Each number is 200 + 20 x the weight over its row's rms, rounded and kept within 0 to 999. Layers, rows and columns count from 0. The size before them is the row's rms in percent of the matrix's.

# layer 4 MLP up, 1536x384, rms 0.17, rows 1397-1505, columns 192-255
101,212,192,205,203,170,216,219,228,257,198,172,179,184,191,175,211,184,185,181,227,187,209,202,212,194,193,183,194,196,195,209,194,223,183,177,216,217,222,214,232,229,243,191,174,258,207,213,207,216,169,204,169,194,206,180,194,197,200,180,176,232,183,222,223
098,167,221,197,219,207,227,179,188,195,186,193,218,217,204,232,155,189,167,189,226,178,183,200,191,189,202,184,194,205,166,205,189,179,233,209,202,236,221,220,209,218,210,186,204,216,197,227,211,186,243,235,194,153,224,197,212,176,180,155,186,198,212,179,169
101,225,217,232,211,204,189,206,168,184,243,222,168,220,219,189,196,201,195,206,186,211,207,193,187,177,190,166,205,161,230,200,202,195,216,243,172,221,178,173,202,206,182,212,223,199,225,200,206,185,223,189,201,215,205,185,224,201,199,213,177,191,196,229,183
093,210,199,190,156,180,191,259,204,195,259,180,169,195,224,185,188,195,191,216,194,183,177,207,189,182,228,159,240,173,156,205,206,188,186,247,196,187,202,215,222,217,214,217,198,210,220,187,214,173,225,199,194,204,182,237,239,195,223,211,190,180,213,201,201
097,190,177,191,214,202,207,215,198,192,189,203,183,203,202,183,180,207,178,185,168,210,202,208,194,218,211,199,199,174,180,203,207,176,233,204,194,224,200,214,190,204,231,241,188,216,189,238,194,173,207,196,208,216,184,194,179,202,210,188,160,222,163,172,195
098,199,202,189,198,176,172,186,165,175,233,215,202,194,194,214,199,192,217,181,206,213,193,211,202,206,184,231,197,189,230,222,195,217,201,230,187,215,204,199,210,196,215,194,190,163,218,164,166,208,183,183,232,220,211,232,188,166,181,209,220,205,177,213,212
103,181,191,193,182,218,203,232,191,179,232,207,233,242,207,206,196,194,222,181,244,211,232,205,190,215,180,189,213,202,166,229,214,140,181,163,208,203,214,202,201,206,211,200,179,247,174,197,189,181,224,198,216,201,202,160,195,168,220,203,205,200,179,248,234
097,214,180,193,207,215,221,187,205,228,196,203,172,200,165,205,232,220,184,208,195,201,176,161,199,168,210,224,225,217,185,217,177,192,237,242,224,187,196,215,210,206,190,204,242,189,247,205,225,200,188,235,232,208,174,191,215,205,211,217,190,257,203,221,256
084,212,188,209,181,183,172,237,209,186,194,197,185,206,169,151,207,187,248,175,229,228,216,190,171,210,232,209,246,220,171,194,211,205,233,219,181,239,243,192,222,233,210,190,214,190,182,224,182,189,167,203,194,196,196,224,167,195,163,209,195,203,199,197,196
110,189,228,175,220,206,215,238,200,204,218,189,208,169,242,229,210,197,228,210,204,220,183,230,196,167,235,194,231,216,198,192,196,198,219,210,185,217,218,205,216,207,180,208,210,198,184,201,183,203,231,223,194,223,232,218,211,190,205,183,200,207,225,187,203
097,179,240,200,227,193,182,167,234,188,232,195,195,168,174,218,184,191,221,177,168,191,229,227,191,226,256,200,211,204,187,199,181,214,224,217,190,198,194,203,207,192,197,187,211,211,202,195,191,211,196,162,190,220,213,225,179,191,203,204,199,180,189,175,183
099,229,202,194,217,164,206,227,215,185,175,205,189,217,188,230,209,177,177,205,214,186,204,177,162,217,177,201,174,175,242,205,236,186,168,184,192,197,210,223,230,174,228,203,187,168,193,182,237,207,186,185,211,214,233,182,236,208,188,227,209,176,177,207,225
104,192,185,173,158,189,194,182,196,184,161,201,203,212,231,188,243,180,189,216,188,249,230,181,195,213,182,171,181,204,160,209,179,200,225,180,177,178,165,244,198,200,188,193,199,231,189,200,190,179,156,189,180,194,176,226,185,194,198,183,196,224,199,187,198
100,177,205,194,194,190,170,189,211,196,178,208,171,227,176,214,184,201,198,217,212,172,212,238,205,181,215,222,247,186,187,206,204,215,169,220,180,183,181,181,206,191,194,214,205,190,173,214,199,184,209,195,216,194,224,207,200,202,203,205,197,199,191,179,190
107,199,202,185,190,220,209,214,182,213,225,174,204,205,212,179,202,199,192,182,218,212,191,213,205,203,197,213,213,222,227,205,198,206,221,187,174,208,178,196,198,199,176,206,200,212,223,201,220,181,205,186,181,195,214,210,175,206,235,191,203,228,196,181,235
098,211,201,217,219,193,189,201,162,184,235,213,182,194,193,204,174,238,216,184,200,187,181,202,223,226,175,215,201,202,183,174,195,209,212,214,177,224,217,235,184,220,200,200,199,148,214,198,213,180,202,239,194,236,188,214,167,210,211,158,211,197,211,192,198
100,224,192,219,204,217,156,202,176,214,208,203,201,223,143,215,191,228,217,197,232,211,202,215,196,166,226,198,215,213,219,203,179,204,234,181,188,212,180,204,190,185,189,186,221,224,219,185,193,183,167,210,193,187,191,226,185,159,177,184,170,204,162,231,215
100,190,230,191,259,165,178,193,219,193,186,198,215,219,200,208,212,186,199,177,198,180,160,201,209,208,186,210,162,229,206,213,235,163,190,181,185,179,200,216,190,199,228,219,195,182,211,231,208,179,197,240,233,203,219,212,199,208,207,184,186,187,228,200,205
115,189,198,184,192,175,211,179,217,210,215,211,183,198,186,180,182,232,189,193,183,192,224,178,209,214,218,219,186,197,209,221,187,231,177,238,189,189,181,197,217,202,195,172,197,174,172,217,189,231,217,193,184,214,220,198,154,197,175,201,199,179,205,218,208
103,217,209,178,210,250,214,214,206,189,174,201,207,223,197,202,200,164,193,186,183,202,189,219,184,174,208,211,203,163,146,195,197,187,207,191,197,196,163,229,171,230,214,175,209,210,209,194,166,176,187,186,197,180,200,197,190,193,180,245,178,181,161,183,182
105,173,198,176,198,247,221,213,206,173,199,186,266,207,158,185,231,212,169,212,184,193,232,201,206,194,194,211,219,197,235,208,172,229,209,226,191,199,203,194,214,208,201,204,199,187,190,254,190,224,178,193,167,228,217,214,201,196,175,173,171,195,186,198,200
095,203,199,182,185,214,206,195,216,166,144,219,196,176,221,213,211,185,222,201,207,207,195,206,196,214,234,183,212,193,210,209,172,183,181,200,227,190,207,153,186,219,209,197,204,215,152,217,214,166,197,198,236,224,159,229,189,199,205,208,214,188,200,207,217
103,157,242,192,199,239,184,179,183,178,171,210,216,224,213,228,198,199,196,186,211,180,180,183,163,220,186,200,192,209,210,172,171,168,196,233,187,211,187,179,211,195,219,158,200,221,222,197,205,170,205,208,222,179,203,198,209,185,182,201,210,183,182,218,199
098,213,214,200,235,204,183,163,195,235,176,180,190,171,216,209,168,186,207,203,185,154,215,203,216,197,249,187,211,212,182,179,177,205,170,241,184,203,206,225,200,178,235,208,182,170,177,222,178,173,184,185,198,174,178,205,169,200,201,201,195,188,240,182,214
102,164,180,172,179,205,215,231,199,194,227,164,202,178,203,161,208,237,222,209,207,200,225,214,180,198,186,205,216,211,174,208,174,203,206,170,183,214,224,208,223,205,202,208,177,172,193,201,209,188,164,199,214,185,232,229,209,190,222,226,195,193,204,210,186
110,162,144,208,178,234,187,200,218,177,212,190,239,221,234,188,211,180,219,173,203,208,214,213,209,192,220,187,233,201,207,201,204,205,189,196,215,208,168,181,204,221,203,210,191,190,209,213,193,190,172,197,218,178,173,210,217,208,220,199,188,214,188,207,187
104,208,222,205,195,205,194,209,209,203,182,213,164,162,198,194,158,180,206,187,230,196,198,195,208,231,246,184,173,202,216,218,175,189,202,215,169,180,225,211,186,221,192,177,219,195,206,193,257,186,221,231,228,189,190,227,163,216,207,193,224,200,209,232,207
104,196,216,197,227,187,197,161,197,215,190,182,187,197,194,172,185,170,211,239,199,178,232,176,193,210,220,197,229,194,202,187,214,186,189,209,208,193,197,194,195,193,203,189,237,189,192,221,190,219,179,217,180,197,218,189,201,263,204,176,198,156,184,193,208
094,212,196,219,187,200,184,181,189,208,214,198,178,217,217,192,187,192,215,188,205,167,182,221,222,219,229,218,228,213,203,174,240,169,173,213,224,175,227,190,193,210,166,207,209,228,198,230,216,240,209,206,189,203,187,157,202,180,201,182,210,197,173,195,191
090,200,184,192,171,221,205,208,201,190,202,217,211,183,210,183,224,217,203,187,197,172,179,213,226,183,228,225,195,204,225,200,162,163,178,224,185,178,193,173,179,227,208,213,208,251,247,215,210,196,202,243,175,188,188,167,199,190,201,198,195,136,203,211,182
105,210,214,209,174,206,184,171,188,191,212,183,184,218,229,184,202,209,196,193,209,171,223,196,199,188,214,184,200,199,228,213,146,235,230,226,184,195,207,183,180,243,170,189,180,203,183,192,190,203,194,208,193,177,195,166,182,192,194,214,221,210,198,173,228
105,177,166,250,208,259,207,198,210,236,194,200,168,175,240,200,205,218,178,209,238,190,239,244,197,202,247,261,200,226,233,216,196,208,192,191,215,210,170,196,178,174,195,185,172,170,192,174,159,209,205,178,217,212,208,203,157,203,161,209,166,187,204,209,182
094,181,214,173,198,193,207,207,176,231,200,181,229,189,248,224,185,201,196,179,228,199,222,203,180,200,237,156,227,212,223,206,230,194,240,195,223,189,203,189,158,208,202,204,180,199,194,171,187,202,214,199,190,187,201,208,198,205,201,241,212,135,179,213,182
093,185,238,198,174,202,224,179,230,156,201,204,201,160,185,217,199,202,261,185,230,212,229,198,218,146,204,191,187,169,204,177,215,202,204,226,202,181,204,190,205,213,168,196,212,165,207,198,209,171,185,202,250,212,195,200,196,217,169,225,190,175,228,204,209
095,204,192,211,209,200,206,214,204,199,197,192,197,191,194,200,202,161,178,226,185,201,214,211,197,185,217,222,190,186,196,214,194,178,197,171,192,207,226,182,205,185,195,190,189,175,205,209,173,164,192,190,209,205,209,191,201,195,189,213,180,190,173,191,188
102,219,154,217,193,182,246,197,209,204,198,199,190,201,202,193,194,221,198,231,176,196,182,171,245,199,182,207,233,219,200,176,256,219,202,221,182,217,189,170,198,224,199,177,247,192,207,203,180,202,192,210,202,193,217,193,202,224,191,215,190,207,196,188,202
102,207,205,197,198,198,232,166,188,181,236,214,210,184,227,188,199,220,190,194,205,209,188,188,209,202,248,214,230,222,215,181,152,182,200,209,207,196,178,209,183,212,219,177,216,232,166,177,218,217,203,165,238,175,191,203,180,222,176,189,213,169,163,236,173
095,186,196,160,193,228,206,237,221,223,182,203,228,236,214,226,198,224,182,177,214,217,218,235,205,206,182,211,232,207,207,208,202,188,206,198,188,208,235,224,228,163,194,217,213,196,228,194,190,173,196,208,158,198,226,222,207,183,200,217,184,186,188,215,220
094,195,222,223,172,182,211,192,216,190,176,151,166,221,181,203,175,216,188,204,171,196,226,186,176,221,192,198,210,193,185,239,178,210,201,169,214,181,167,209,200,184,222,214,215,213,198,159,203,170,228,156,215,184,164,215,193,221,177,199,195,237,220,207,178
104,192,204,211,234,201,207,166,189,232,191,176,184,204,180,215,212,207,195,155,199,198,180,230,197,190,200,206,185,167,187,184,173,198,218,226,190,150,213,186,212,196,143,188,236,190,187,203,210,208,220,205,214,185,167,217,205,219,221,212,175,203,229,197,192
103,190,205,221,188,200,207,211,174,191,163,184,214,215,175,203,204,200,206,161,209,223,207,213,205,201,204,172,204,206,201,195,199,183,198,219,188,203,151,179,217,193,216,234,205,218,202,186,201,206,188,168,248,197,225,197,199,169,192,195,182,182,184,227,206
103,153,205,191,244,217,215,204,199,190,204,203,204,203,208,191,173,176,203,194,177,175,178,201,224,196,190,202,172,182,222,261,184,181,174,152,223,208,209,221,212,224,200,184,138,219,168,196,195,200,187,212,220,220,210,186,167,186,195,196,208,226,224,204,166
096,161,167,205,224,196,224,209,203,168,208,244,192,227,168,195,212,225,144,249,211,194,227,189,201,176,214,172,210,155,154,176,229,200,218,176,182,201,226,197,229,203,208,203,181,203,208,200,189,183,167,211,235,219,210,185,226,165,190,206,181,224,206,203,204
116,182,183,173,236,165,227,193,181,196,191,215,201,177,191,211,216,241,221,208,197,186,206,189,229,222,161,175,203,180,210,214,236,233,156,202,199,220,200,194,194,216,220,213,195,207,192,233,171,226,193,256,206,184,186,196,203,223,196,219,205,203,174,178,206
109,204,197,219,186,201,202,183,222,172,223,210,178,162,184,223,186,191,216,234,183,200,189,185,184,160,199,211,208,143,216,205,211,193,187,211,208,198,208,224,186,211,178,202,194,177,179,204,166,181,215,177,240,180,201,173,206,188,195,214,176,228,170,214,217
099,207,201,178,191,194,186,202,204,209,177,193,222,170,219,189,210,220,239,202,183,163,218,199,162,196,206,169,185,215,197,192,209,163,168,200,203,189,169,172,174,198,224,201,208,177,204,194,233,169,213,191,206,191,188,221,195,201,190,192,189,209,201,250,219
103,194,182,210,217,193,217,169,196,209,173,191,191,195,207,206,169,176,187,193,209,193,229,185,200,177,195,202,178,171,222,231,182,238,193,229,220,173,212,189,212,226,234,197,206,187,218,222,198,257,180,166,201,186,196,197,217,242,190,220,205,213,201,238,225
098,210,212,219,241,225,190,196,201,204,240,182,194,211,207,203,221,175,212,225,192,216,179,206,191,174,205,186,167,196,211,194,172,213,202,203,207,207,198,186,239,216,200,189,212,177,228,142,215,177,227,212,217,204,180,201,246,199,227,226,193,218,226,171,170
083,206,177,209,180,215,218,213,191,202,204,227,229,217,178,184,191,215,222,188,205,158,214,176,202,203,232,236,155,201,221,210,231,206,198,173,176,198,208,212,193,150,202,212,203,240,190,167,195,178,205,172,191,186,187,187,183,193,189,223,211,214,223,183,227
093,210,171,220,221,216,169,221,184,205,178,199,181,181,218,193,232,228,194,188,196,222,224,182,230,195,227,253,224,210,191,137,191,165,195,201,177,218,208,248,202,203,217,201,226,194,200,222,184,141,206,207,179,186,220,177,174,208,196,223,203,149,188,227,236
108,176,215,194,211,201,188,249,207,225,221,165,181,137,194,175,195,165,177,179,183,194,180,196,216,186,200,208,202,212,206,220,188,202,234,206,209,207,214,229,180,201,201,197,191,245,186,201,173,190,185,176,218,187,200,219,184,175,190,205,202,180,142,209,203
100,221,182,205,216,198,192,190,197,234,226,194,232,198,219,212,184,187,177,221,190,217,230,196,193,201,162,192,207,217,214,213,208,179,180,201,213,210,191,233,205,205,193,182,161,192,196,202,190,226,169,186,187,184,166,190,215,193,211,226,221,205,191,172,214
091,203,205,148,226,200,209,213,212,209,187,195,205,234,168,192,224,206,201,202,180,186,199,202,200,159,187,191,205,219,208,212,190,227,206,181,200,167,187,177,191,210,174,211,206,204,193,171,175,197,182,242,258,227,180,171,191,220,221,213,204,214,187,178,235
099,158,209,200,197,193,198,228,193,200,193,229,231,231,219,201,247,190,188,214,235,215,187,167,190,213,244,184,199,185,204,187,212,217,236,192,221,201,183,237,190,188,173,228,227,225,198,230,209,211,235,205,183,213,231,189,196,188,191,187,198,185,193,211,179
096,206,248,176,190,172,195,201,205,208,207,179,167,233,187,228,193,200,219,195,219,210,168,208,180,182,162,215,234,193,201,178,218,185,209,175,160,181,199,233,192,192,218,200,185,200,210,192,196,199,187,196,207,184,208,191,226,222,205,223,192,199,222,203,204
100,218,217,236,223,235,196,183,212,232,189,203,191,212,201,210,206,236,229,190,189,242,174,177,203,189,196,179,180,204,172,216,178,220,167,217,225,246,212,217,230,200,229,216,189,180,207,218,197,173,173,212,193,207,221,182,220,195,217,160,190,186,197,161,180
098,198,197,194,164,168,220,158,180,219,196,192,170,143,172,198,223,199,184,185,201,207,225,170,190,244,189,215,195,166,183,200,208,213,238,223,206,237,207,212,162,192,184,211,230,197,217,200,196,197,218,160,206,215,167,213,228,181,167,191,239,229,162,229,186
094,201,199,203,210,188,179,201,187,213,199,170,194,209,186,159,172,228,185,150,219,215,202,158,212,189,197,202,206,181,218,210,176,194,194,214,212,224,222,223,230,211,200,200,195,187,180,222,198,208,230,201,189,139,198,193,207,227,188,205,239,207,174,213,198
108,191,196,179,200,208,209,226,257,221,204,198,202,222,207,179,218,204,174,186,202,174,216,187,196,202,188,215,202,178,200,185,213,202,196,197,192,203,200,220,239,204,193,199,211,165,145,174,205,214,164,187,209,214,213,212,213,193,187,214,204,173,196,194,214
096,201,201,197,195,231,204,171,164,191,203,207,219,217,220,197,197,192,193,228,225,180,186,192,221,195,160,218,151,216,204,175,228,198,190,227,200,240,172,183,210,168,216,201,204,210,220,184,164,200,221,195,193,198,205,186,206,239,188,171,209,229,199,203,173
104,186,189,206,213,207,230,238,226,191,171,173,243,213,200,202,178,189,208,213,207,166,210,172,215,198,223,195,225,207,227,195,235,209,245,228,201,230,163,221,201,220,202,218,206,190,164,208,197,178,201,215,211,202,177,168,197,235,203,205,207,210,182,184,206
100,202,209,175,194,170,184,210,222,211,213,173,176,151,207,224,232,189,180,180,223,217,201,208,192,186,201,182,206,199,191,171,192,243,239,188,209,217,240,207,183,191,183,211,173,200,193,186,200,188,151,209,172,225,180,180,171,210,199,210,204,183,189,169,167
096,162,176,230,219,186,201,201,180,200,221,234,180,191,199,228,174,224,222,228,198,182,154,223,190,190,215,178,206,202,165,227,216,218,182,163,220,210,168,191,192,238,199,188,183,213,196,218,184,227,201,212,204,222,233,198,211,214,187,200,210,168,194,199,231
102,209,197,184,188,196,184,215,189,252,185,243,198,193,165,215,184,258,175,203,192,181,184,208,209,185,202,207,236,220,176,196,190,220,181,193,208,189,205,224,185,201,190,204,232,190,183,215,203,204,178,180,231,209,205,225,170,205,169,187,200,227,191,213,172
104,186,210,159,231,213,160,186,226,185,173,185,212,217,188,212,223,206,202,157,182,169,177,186,228,214,175,207,211,162,187,189,210,187,180,198,179,214,201,212,213,226,191,195,227,197,156,219,216,194,203,192,191,155,192,191,236,188,228,211,206,197,202,213,169
097,195,200,170,227,199,224,188,205,239,186,212,224,224,208,228,173,202,197,169,197,202,155,211,197,221,222,203,191,186,203,181,220,207,168,194,191,238,198,216,195,207,191,191,181,168,179,206,182,186,150,183,201,203,182,207,243,201,176,197,208,201,165,212,189
095,177,199,203,179,195,231,172,210,214,195,200,230,188,220,189,198,229,184,166,201,184,198,199,163,166,187,195,200,209,192,216,178,183,156,214,208,176,222,171,241,215,239,206,182,186,194,170,196,213,199,224,214,205,206,153,208,230,179,198,212,220,202,192,205
099,236,187,233,180,198,217,187,218,220,203,194,211,224,197,201,200,214,189,193,212,172,189,229,199,190,190,170,179,198,191,230,246,215,219,202,205,198,173,208,201,212,201,244,180,217,210,238,183,195,189,232,201,188,189,225,227,211,212,177,182,252,210,234,169
087,199,184,171,181,235,228,242,217,212,201,206,199,230,218,248,205,198,194,211,196,202,198,228,180,205,231,201,207,210,192,185,183,227,160,188,225,211,238,188,208,193,179,201,160,208,215,212,174,231,192,175,220,202,200,171,209,219,181,196,204,209,171,178,179
092,209,207,218,234,230,195,201,198,223,167,191,209,212,209,222,229,207,187,192,197,212,183,191,196,242,205,229,212,217,191,199,179,168,192,203,169,216,199,196,181,185,190,179,207,205,184,237,190,174,226,208,211,230,182,205,175,212,181,191,214,223,187,230,183
096,159,227,159,186,187,179,214,206,221,213,242,180,192,175,198,185,195,158,201,193,232,230,189,218,179,227,178,215,160,195,228,191,207,226,170,211,230,204,194,215,132,162,187,202,205,185,219,218,222,191,170,195,214,188,170,185,204,190,187,177,178,196,196,201
093,219,180,187,235,196,211,205,197,253,170,158,223,213,223,219,164,206,183,238,200,200,179,221,216,208,202,223,195,175,247,235,172,233,183,205,201,210,239,213,204,224,211,209,214,237,214,169,202,216,212,220,216,198,214,191,228,168,202,208,183,222,211,199,156
106,190,206,192,209,212,259,198,202,192,179,197,227,197,221,174,204,196,211,223,190,233,205,212,149,220,240,193,215,143,196,189,213,200,205,202,204,216,172,209,199,229,182,192,175,216,194,212,180,278,216,207,203,218,224,196,217,214,193,198,213,227,219,237,177
101,178,200,197,175,232,175,232,172,181,209,186,173,193,180,243,203,170,221,172,212,205,243,216,188,196,192,193,180,208,215,214,220,215,196,216,212,235,208,208,177,207,159,192,197,199,215,178,208,214,258,222,221,199,203,177,229,198,174,207,194,187,240,200,211
097,194,209,207,207,188,197,182,203,165,203,207,216,214,233,200,219,220,181,171,217,187,161,194,172,175,218,185,179,198,205,206,202,198,187,231,204,189,132,172,210,185,165,222,213,195,184,194,196,197,221,164,197,211,198,170,201,188,184,174,212,224,212,230,221
123,194,185,230,201,201,198,163,213,183,208,198,239,163,200,209,185,178,171,210,184,205,241,197,174,206,202,235,224,185,203,202,166,207,221,206,223,181,227,215,225,204,235,193,225,203,197,201,177,194,194,221,152,190,187,193,207,210,183,223,212,176,201,170,192
093,174,204,209,223,205,208,194,188,201,242,208,149,181,188,180,180,245,205,211,213,178,236,192,233,182,161,194,207,191,212,205,211,228,181,191,198,151,183,208,203,228,181,227,246,208,166,221,222,203,236,229,187,195,206,200,231,228,196,227,225,162,184,183,219
098,199,231,229,213,207,209,188,231,182,183,224,205,226,166,188,190,161,194,201,184,210,163,205,216,183,220,203,191,240,207,150,213,210,222,172,187,190,212,174,202,220,215,201,224,192,196,214,196,206,206,171,179,188,222,164,189,195,216,210,197,172,222,176,193
091,184,195,190,234,188,178,230,187,221,206,266,194,229,208,209,192,214,177,204,233,163,211,199,190,194,193,206,192,205,181,224,219,197,216,199,239,216,202,171,189,193,189,192,196,208,205,175,198,186,191,197,237,223,217,192,213,218,166,205,233,207,191,195,195
094,186,205,210,236,188,196,200,183,217,182,214,201,182,213,160,193,199,201,180,167,195,224,204,181,232,236,205,161,207,215,213,202,186,177,234,196,189,205,201,217,210,220,226,209,177,203,205,205,184,202,199,156,215,185,179,205,228,168,215,186,188,218,212,215
104,169,261,195,230,192,221,218,189,193,199,178,195,178,228,223,205,216,156,190,188,198,214,179,216,208,198,185,234,193,216,185,164,183,201,216,228,196,193,214,224,200,203,187,194,189,195,175,221,161,187,214,207,206,194,185,208,213,208,181,209,202,167,221,182
102,205,192,215,208,195,193,175,213,217,206,204,211,233,217,199,198,204,235,187,186,190,189,219,176,162,193,164,151,182,201,210,178,253,190,182,178,198,192,221,212,172,202,219,184,191,174,220,186,234,179,172,168,190,221,193,212,177,218,192,227,166,213,210,197
110,167,184,202,193,203,175,192,172,192,196,171,191,202,170,208,217,194,205,196,191,200,181,217,240,185,207,220,182,211,230,170,236,197,181,187,203,193,173,197,185,202,165,205,229,201,210,158,214,192,185,223,211,182,220,197,220,216,225,231,221,171,179,216,172
107,213,199,201,182,196,178,167,191,170,204,200,197,197,198,162,215,214,217,227,221,240,199,226,236,212,178,190,177,210,183,169,201,212,182,212,183,182,199,196,224,194,197,218,204,231,175,195,190,146,210,191,201,223,175,194,241,198,198,198,188,222,193,202,223
102,178,226,171,209,185,205,224,157,222,247,219,170,228,223,224,193,196,198,218,175,223,204,200,171,147,200,167,175,197,216,204,236,184,182,204,204,182,202,198,227,212,153,175,177,183,197,204,206,199,180,187,208,212,188,177,193,187,202,171,205,172,182,214,212
107,193,214,192,212,238,206,214,198,209,207,170,232,190,171,214,222,190,229,176,209,209,183,201,222,170,205,196,201,201,196,204,185,184,207,203,192,218,190,157,214,186,148,220,218,180,178,194,195,221,175,215,196,212,215,224,223,197,208,192,228,223,211,195,192
110,185,212,248,207,181,199,203,236,218,214,187,189,196,190,212,224,181,163,192,239,178,222,218,211,185,195,197,158,203,197,158,199,209,217,221,214,173,181,204,200,177,214,178,204,195,198,188,180,208,176,219,174,226,220,236,235,203,185,209,232,182,196,209,170
115,207,232,191,210,182,203,242,216,225,233,216,209,194,222,197,222,176,185,188,214,181,210,197,202,173,177,198,230,201,172,194,193,195,221,187,181,179,206,196,224,194,214,188,187,182,196,194,211,205,185,227,181,178,233,185,191,193,161,211,180,191,179,213,194
101,189,201,183,221,242,181,208,213,225,195,200,218,219,204,205,251,239,227,198,185,176,198,213,223,190,189,191,204,215,211,177,197,210,175,205,194,215,206,166,193,210,211,204,227,208,197,210,182,205,178,207,218,184,203,176,213,196,166,199,212,213,188,203,229
099,204,200,184,218,213,188,197,207,175,226,146,231,225,194,153,208,182,195,152,215,205,202,200,201,218,209,193,202,214,191,214,186,187,228,182,189,223,210,188,206,208,199,163,203,194,168,222,224,201,187,191,214,184,231,207,237,195,165,170,211,201,189,218,209
090,176,183,215,184,201,142,206,198,215,222,201,202,217,183,188,193,224,196,212,203,216,213,190,196,175,186,186,178,211,192,230,199,205,215,234,203,177,193,182,184,171,184,217,173,204,215,166,200,213,180,161,196,189,196,218,198,229,196,213,180,209,240,187,217
088,184,183,180,172,178,226,184,211,176,211,246,188,178,228,161,175,199,231,231,199,200,221,237,206,195,197,181,254,218,253,204,181,235,211,203,191,187,188,229,211,177,240,209,170,214,193,185,203,176,165,162,185,198,236,217,187,203,191,198,205,178,204,187,209
106,213,195,191,225,185,265,204,199,220,151,204,209,205,228,192,209,211,161,208,190,203,200,208,225,189,220,184,204,229,192,223,207,204,228,203,199,200,203,216,194,212,206,216,207,192,191,207,208,179,189,193,218,227,183,190,216,157,189,178,228,194,221,189,199
102,167,197,214,181,202,215,181,196,182,196,175,222,202,161,237,212,190,205,237,191,193,205,202,186,212,178,206,201,146,199,206,231,182,196,187,203,201,189,232,210,214,188,203,211,213,218,187,191,202,222,223,214,170,210,187,228,220,196,215,183,221,213,211,221
109,201,164,223,185,205,203,191,194,221,176,243,187,192,209,160,184,240,213,221,170,204,176,227,206,215,189,228,180,169,187,187,227,205,213,200,198,220,190,197,150,195,188,195,196,213,176,176,192,211,174,203,190,180,189,202,176,217,199,220,189,217,193,242,217
099,186,184,179,202,197,192,221,206,230,213,206,190,179,196,210,197,167,205,196,183,216,219,205,189,202,204,186,186,203,202,182,218,204,213,209,197,198,201,207,193,217,241,201,190,177,199,198,209,221,148,203,176,187,178,225,200,190,168,198,202,186,198,194,210
108,161,234,223,228,204,181,190,193,207,183,180,213,186,197,207,215,183,221,198,195,201,221,177,197,194,211,177,222,217,226,183,184,214,236,185,227,202,207,190,191,216,215,185,188,189,166,199,165,198,178,233,185,187,237,212,225,187,154,217,199,198,193,211,220
090,167,212,242,225,228,182,179,175,195,152,201,230,201,237,220,225,225,195,201,203,215,168,223,196,202,196,200,239,228,156,196,187,192,192,187,207,198,194,235,194,199,221,183,203,187,202,181,200,202,138,200,196,198,213,177,186,188,195,179,213,171,193,206,165
108,173,200,198,187,171,200,202,158,205,200,215,193,194,212,198,187,173,222,175,199,174,205,217,259,209,216,226,157,235,207,197,235,230,193,213,195,184,223,228,203,224,201,188,155,191,188,195,231,208,214,193,211,196,209,213,208,212,201,185,205,192,168,221,220
122,176,233,201,224,201,192,168,218,186,162,179,194,232,206,230,202,240,151,219,211,212,194,196,200,190,199,196,187,207,227,231,194,213,213,171,179,174,187,175,193,214,218,185,193,203,206,212,201,236,236,211,173,203,195,191,180,198,182,195,187,193,173,236,216
102,182,255,217,197,205,208,193,207,218,211,192,223,189,169,224,195,209,221,194,176,192,166,171,180,182,153,217,225,201,234,217,195,175,196,162,176,187,220,192,229,175,191,238,203,232,228,206,203,214,228,180,230,194,195,202,200,231,171,236,197,205,191,206,198
095,203,203,190,195,197,206,225,189,180,211,206,204,182,176,231,181,177,176,185,168,187,186,178,186,208,219,234,226,196,231,213,205,214,175,229,184,222,210,229,224,224,194,241,223,176,217,228,219,176,209,217,180,246,231,204,214,181,199,182,220,168,226,238,201
103,179,239,223,226,207,172,227,201,186,188,204,223,201,198,199,226,155,212,199,209,216,185,211,188,144,226,228,218,141,195,221,196,182,191,166,196,209,232,212,207,212,197,194,189,227,218,215,219,187,206,189,216,240,187,170,218,201,188,181,179,205,218,158,234
090,186,203,204,198,188,207,205,181,201,201,189,160,187,190,183,203,200,214,169,184,230,210,191,199,199,170,201,182,156,218,220,216,208,201,197,189,171,212,210,212,172,232,195,160,215,178,181,189,200,194,235,160,170,202,179,207,209,189,255,178,196,217,211,203
098,200,192,198,211,132,178,215,233,213,177,191,197,195,205,210,213,220,210,241,162,235,211,229,203,218,190,193,206,175,207,194,191,207,190,199,203,207,225,209,219,194,206,200,225,204,208,152,165,175,201,163,199,199,201,186,223,253,192,216,189,164,219,206,203
109,184,177,185,210,199,203,218,162,198,222,183,156,229,186,179,204,220,214,223,200,183,204,172,195,200,207,190,219,203,207,226,146,234,185,172,202,212,195,223,203,237,226,211,199,215,169,188,244,168,163,199,185,194,206,183,175,177,180,175,155,209,165,219,239
109,173,228,188,201,206,227,194,171,202,186,206,234,175,246,202,177,203,167,203,199,202,182,197,195,201,202,212,220,193,239,203,248,196,187,190,205,183,226,206,215,215,167,190,189,184,216,205,173,165,183,196,220,205,202,181,272,209,208,213,197,212,164,193,181
101,196,182,190,228,161,200,209,217,175,197,179,224,170,222,211,206,205,204,209,182,196,188,182,211,197,171,179,181,177,227,173,183,200,218,191,166,218,247,204,198,161,175,230,199,222,217,190,192,182,195,184,199,202,195,212,201,207,168,192,230,191,207,233,210
101,241,196,191,229,157,206,208,215,193,196,162,209,214,216,193,184,210,178,197,206,233,211,212,202,164,201,199,190,180,183,184,196,179,190,234,162,208,220,188,185,187,199,172,207,249,210,162,214,177,192,174,220,174,186,206,210,223,219,173,196,166,199,178,196